python train.py --num_key_value_heads=1 --rope_fraction=1.0 --extras=["capped logits"] --init="trunc" --init_std_up=0.0777 --optimizer="soap_variant" --learning_rate=0.00818 --weight_decay=0.057 --lr_head=0.0126 --decay_fraction=0.863 --dataset="wikipedia_en"
Each number is 50 + 15 x the weight over its row's rms, rounded and kept within 0 to 99. Layers, rows and columns count from 0. The size before them is the row's rms in percent of the matrix's.

# layer 8 attention output, 64x64, rms 0.227, rows 22-63, columns 0-63
111:59 28 49 51 45 48 49 46 45 25 79 43 56 49 62 42 52 71 46 33 53 11 35 70 59 65 41 43 51 51 63 14 31 42 50 76 43 59 18 49 47 70 57 60 52 68 32 32 36 71 29 62 49 69 47 19 36 32 59 38 55 47 46 60
097:32 60 50 67 31 71 38 60 66 65 53 36 42 42 55 47 43 40 38 61 58 27 63 60 58 46 70 62 60 66 58 48 73 44 90 63 58 43 49 35 48 03 47 57 44 26 53 61 60 37 64 35 30 69 39 57 19 58 44 65 25 39 38 53
114:51 66 50 32 34 53 61 67 50 44 73 57 57 42 69 46 35 56 35 42 49 52 51 51 65 62 81 57 70 77 50 47 74 25 56 77 36 39 52 48 74 33 31 28 72 44 60 46 54 61 66 74 58 23 55 50 14 39 33 38 44 42 70 58
088:56 73 61 30 44 28 80 54 63 61 55 45 30 35 53 48 66 48 51 62 76 47 51 62 57 28 45 46 51 48 56 70 29 41 50 76 49 62 30 54 66 68 45 51 84 71 39 67 52 65 42 61 37 58 61 52 32 92 31 52 36 24 54 64
087:49 61 24 33 72 29 53 58 43 36 63 65 51 56 45 42 62 54 28 61 75 37 14 49 40 58 43 39 49 47 34 51 38 68 71 59 45 71 52 29 58 72 63 69 55 43 71 59 62 72 57 69 63 74 79 63 36 53 36 46 55 79 31 40
126:65 50 66 41 51 30 54 63 69 62 46 52 46 48 23 55 39 50 35 45 43 28 32 58 18 42 10 30 61 35 54 56 39 75 45 36 70 37 47 49 29 34 46 49 59 54 59 44 69 39 54 56 56 43 77 27 61 37 46 64 29 34 14 67
111:39 49 34 19 58 85 46 53 36 60 30 62 65 59 60 46 48 61 51 42 63 45 66 59 35 44 51 49 68 37 53 37 52 84 64 61 32 44 45 35 60 48 59 49 77 70 50 67 64 45 89 68 29 64 59 45 69 64 67 51 30 37 41 19
085:22 37 70 58 56 29 52 55 49 50 44 55 59 42 70 64 67 47 52 52 30 58 55 35 70 42 72 56 35 64 48 48 68 53 35 61 21 46 55 57 26 39 61 86 44 86 44 72 25 13 44 44 52 57 15 40 42 48 51 52 48 47 46 60
085:60 58 75 46 43 68 53 57 23 44 61 37 75 40 58 72 34 53 65 29 49 38 56 66 35 38 57 77 42 52 41 38 42 59 74 47 42 34 42 55 62 57 39 50 39 58 16 42 07 44 36 32 42 38 64 34 58 55 66 73 78 30 42 39
099:76 50 48 65 61 40 39 40 42 44 57 44 44 36 32 45 50 38 56 58 50 67 58 36 42 24 70 48 60 61 49 54 35 61 62 69 22 44 41 60 27 63 51 01 61 29 46 70 62 87 25 39 30 57 52 33 63 57 59 76 46 45 40 43
104:44 45 73 09 64 59 48 44 52 34 28 54 70 56 48 55 50 26 51 67 41 42 39 43 46 53 39 58 72 45 47 70 61 65 31 55 40 50 72 54 34 52 54 32 28 43 51 65 37 65 40 92 28 34 62 54 68 26 67 48 32 62 77 43
099:42 34 52 65 35 52 55 59 56 60 56 38 54 61 25 61 28 54 61 44 45 29 46 56 82 43 19 34 53 40 44 47 47 66 77 48 73 59 50 50 61 72 44 43 64 35 58 39 38 36 26 49 67 53 46 54 02 24 60 48 55 19 50 30
098:54 37 66 48 71 52 64 50 69 41 77 54 61 61 26 34 40 49 62 84 48 53 43 38 69 59 52 65 56 39 58 63 42 19 39 54 39 45 55 47 38 67 46 61 49 60 62 35 96 30 38 33 59 50 48 61 80 61 68 47 76 63 26 42
107:40 31 24 52 68 30 42 47 49 41 56 27 67 57 51 52 42 51 28 73 45 58 69 54 46 84 59 42 43 49 27 66 79 62 49 58 54 60 15 51 63 49 58 42 36 48 36 20 75 21 56 45 40 35 49 29 50 35 46 32 54 61 77 49
111:42 61 68 63 59 58 49 59 29 27 45 39 45 74 45 45 47 64 69 37 92 36 50 57 41 53 56 42 57 63 51 54 40 42 64 31 36 54 57 13 69 60 52 63 49 29 56 30 25 65 42 52 09 55 62 32 47 52 18 60 67 50 41 43
093:73 57 12 31 73 53 53 81 42 62 54 45 67 44 49 54 64 79 41 60 55 83 38 40 58 68 63 48 29 59 42 66 30 41 51 52 44 56 49 42 66 26 47 51 18 69 51 56 52 25 50 75 51 40 63 65 51 64 56 48 51 60 22 36
110:52 68 66 54 37 39 48 54 44 37 85 57 35 57 60 46 66 73 63 46 54 54 53 14 49 62 61 49 42 62 48 60 70 46 34 54 37 47 75 48 51 46 18 58 52 59 22 19 59 25 51 43 48 26 42 83 80 56 53 54 73 54 35 57
105:30 48 49 45 61 50 63 50 51 29 82 44 46 53 43 36 62 54 61 43 34 61 62 60 47 50 54 24 37 56 27 50 69 68 63 56 57 64 24 31 28 87 40 70 41 46 49 66 36 34 52 48 72 40 36 51 36 90 48 54 30 46 33 78
096:53 54 70 60 52 63 53 62 61 32 40 39 40 52 32 57 61 65 51 53 57 25 76 71 36 37 40 51 56 50 47 34 38 82 64 66 65 19 74 32 33 77 49 40 32 51 62 31 24 57 48 65 42 66 23 72 56 60 50 32 70 31 50 37
087:83 47 48 20 71 51 34 33 52 38 41 52 53 59 53 54 41 55 60 46 48 26 68 72 42 68 43 37 43 56 29 66 33 71 63 82 42 48 46 32 43 50 62 22 55 48 40 35 67 60 63 55 42 15 58 48 55 63 34 44 37 61 82 25
094:69 51 63 32 79 55 49 72 57 38 64 38 42 42 45 63 67 48 39 42 64 54 53 69 62 53 77 54 30 63 66 39 38 50 26 47 53 54 48 30 63 38 24 38 39 63 38 50 25 40 38 44 69 72 81 65 48 34 10 70 72 46 51 47
110:35 46 25 27 46 53 81 54 38 42 66 32 77 51 75 34 43 53 56 71 51 40 41 34 23 70 35 68 76 55 34 56 57 49 80 32 36 63 47 58 47 39 48 79 49 63 60 69 65 45 77 51 38 63 47 50 58 36 31 36 41 39 66 45
100:67 26 59 50 46 52 54 53 27 58 47 62 53 50 70 59 59 45 33 53 69 55 46 40 56 39 49 35 28 48 50 74 45 76 25 37 51 48 12 41 53 25 68 65 56 42 47 36 26 37 32 43 48 24 38 64 65 68 33 45 68 44 16 21
096:51 62 45 62 22 63 27 53 71 65 23 66 30 63 72 53 40 72 42 48 49 38 56 55 51 59 56 56 39 34 46 22 65 33 38 62 30 73 61 39 30 33 58 44 65 29 51 29 31 25 35 64 48 78 46 53 39 65 44 31 39 77 50 48
118:32 47 15 49 67 59 68 40 63 81 69 50 58 49 61 49 62 45 52 50 36 61 48 23 58 60 56 56 59 52 42 39 31 49 51 48 32 46 29 79 47 39 40 83 46 35 36 75 39 43 75 57 39 33 71 76 49 27 26 35 38 69 53 46
097:60 57 46 63 48 49 49 57 22 61 61 51 57 36 59 53 57 30 37 26 57 42 82 52 42 63 33 22 50 50 34 54 44 19 68 57 18 44 56 25 40 30 31 57 36 50 48 73 52 78 55 65 47 45 26 36 55 46 73 31 42 26 42 71
106:42 60 38 11 52 31 66 39 53 45 65 39 68 62 56 46 40 47 46 60 95 47 38 44 64 60 40 57 60 32 49 57 36 58 49 56 62 80 55 70 71 81 40 53 26 54 54 49 61 44 54 66 07 37 56 56 53 69 42 58 44 62 59 32
096:42 48 49 44 58 35 57 56 37 37 49 52 64 33 36 53 46 61 62 46 39 48 37 81 49 48 55 54 44 41 31 37 46 65 58 57 87 86 56 34 57 50 32 79 43 61 62 47 31 57 57 42 27 18 45 19 75 65 87 58 63 52 53 63
095:43 60 41 47 42 51 43 45 46 37 75 29 56 71 43 25 61 63 59 42 37 19 48 61 51 78 58 55 41 81 36 46 21 51 40 46 63 66 53 43 57 76 71 40 51 50 18 27 32 31 47 45 61 54 64 51 32 37 68 32 34 45 82 43
089:82 28 55 37 72 66 45 47 40 46 58 50 51 61 40 60 48 56 53 48 44 24 36 67 49 26 43 73 56 49 29 38 46 58 57 35 34 10 74 49 58 54 45 58 40 51 23 67 41 54 62 46 61 73 84 19 45 61 31 33 60 52 59 36
087:45 48 59 32 78 50 57 37 39 51 50 37 61 68 50 32 55 58 43 45 46 58 47 65 62 51 42 71 25 71 52 26 86 70 70 66 57 79 43 71 66 44 67 37 52 25 49 51 16 38 26 43 68 58 34 36 75 68 50 43 62 48 53 60
091:43 51 46 63 58 72 69 60 30 45 57 64 49 43 55 30 70 61 26 78 79 33 73 56 36 65 66 36 48 52 68 60 55 21 58 61 53 15 49 66 39 72 61 66 53 80 52 68 37 41 51 43 38 48 39 71 61 66 38 36 59 73 61 50
099:72 52 42 59 47 42 51 91 51 57 62 51 44 32 61 39 61 44 61 69 65 51 60 35 54 65 72 66 61 63 52 48 41 42 43 34 54 44 52 13 77 18 70 45 38 72 43 62 61 34 44 14 68 61 32 60 49 42 49 59 19 44 45 37
095:32 66 59 72 42 40 85 30 61 49 38 64 48 32 47 66 56 60 47 58 58 64 41 41 58 53 46 23 62 64 51 53 66 20 45 44 38 09 22 70 53 68 56 37 44 67 62 56 41 22 79 66 47 45 36 57 51 32 66 62 50 38 34 55
094:38 30 74 56 35 47 46 52 68 35 43 71 25 44 72 40 61 59 38 46 55 24 74 79 43 55 70 77 62 46 65 41 66 75 59 40 34 58 42 49 25 60 41 33 64 35 39 55 49 64 35 82 54 53 53 61 73 35 24 62 63 43 52 42
097:70 51 36 81 44 55 50 47 73 58 31 77 44 35 53 70 56 24 31 62 51 28 52 35 61 57 36 52 54 51 61 42 39 75 42 38 38 41 43 44 56 25 74 52 59 74 74 46 63 56 86 44 49 57 42 57 71 25 76 29 45 43 43 45
107:71 43 74 27 42 49 47 59 57 70 38 60 51 54 51 41 54 38 65 70 65 50 22 46 37 40 51 64 42 64 49 42 39 75 20 50 67 29 65 37 64 36 44 42 46 77 30 64 37 67 30 35 34 45 85 58 55 31 71 77 47 52 41 35
091:44 55 37 75 38 65 65 51 41 57 36 47 35 58 42 58 61 25 64 42 60 55 53 51 59 33 30 80 48 79 52 45 54 33 49 36 42 19 54 49 84 34 54 51 68 59 40 43 16 47 24 56 43 44 54 36 65 76 40 47 33 45 70 82
101:45 66 73 55 34 59 38 52 36 61 56 69 56 68 56 39 57 24 83 43 38 29 41 47 46 34 55 56 33 35 42 65 40 28 72 57 67 33 39 46 57 43 67 43 64 70 46 64 36 60 23 37 47 54 47 42 59 52 47 49 47 82 91 18
106:60 42 60 50 35 61 55 66 78 51 54 77 45 53 42 60 52 40 41 41 70 46 28 62 66 33 25 56 52 35 52 75 46 77 45 64 68 13 35 41 64 41 32 64 62 66 59 31 25 46 60 65 36 51 65 71 36 69 52 62 50 55 82 37
109:46 35 42 52 72 36 47 29 44 60 40 57 61 45 56 62 47 39 43 35 61 50 53 50 48 66 47 41 43 73 28 68 40 69 28 60 62 67 38 40 48 37 96 34 05 42 63 44 42 40 74 47 27 61 44 57 39 52 40 39 53 32 81 68
111:31 46 41 28 57 50 69 43 42 83 55 65 73 28 43 74 45 12 46 52 55 27 48 40 68 42 49 37 53 43 47 50 44 38 60 51 34 68 24 64 44 56 42 24 10 65 59 49 45 49 67 48 35 70 31 52 48 57 35 62 29 38 40 64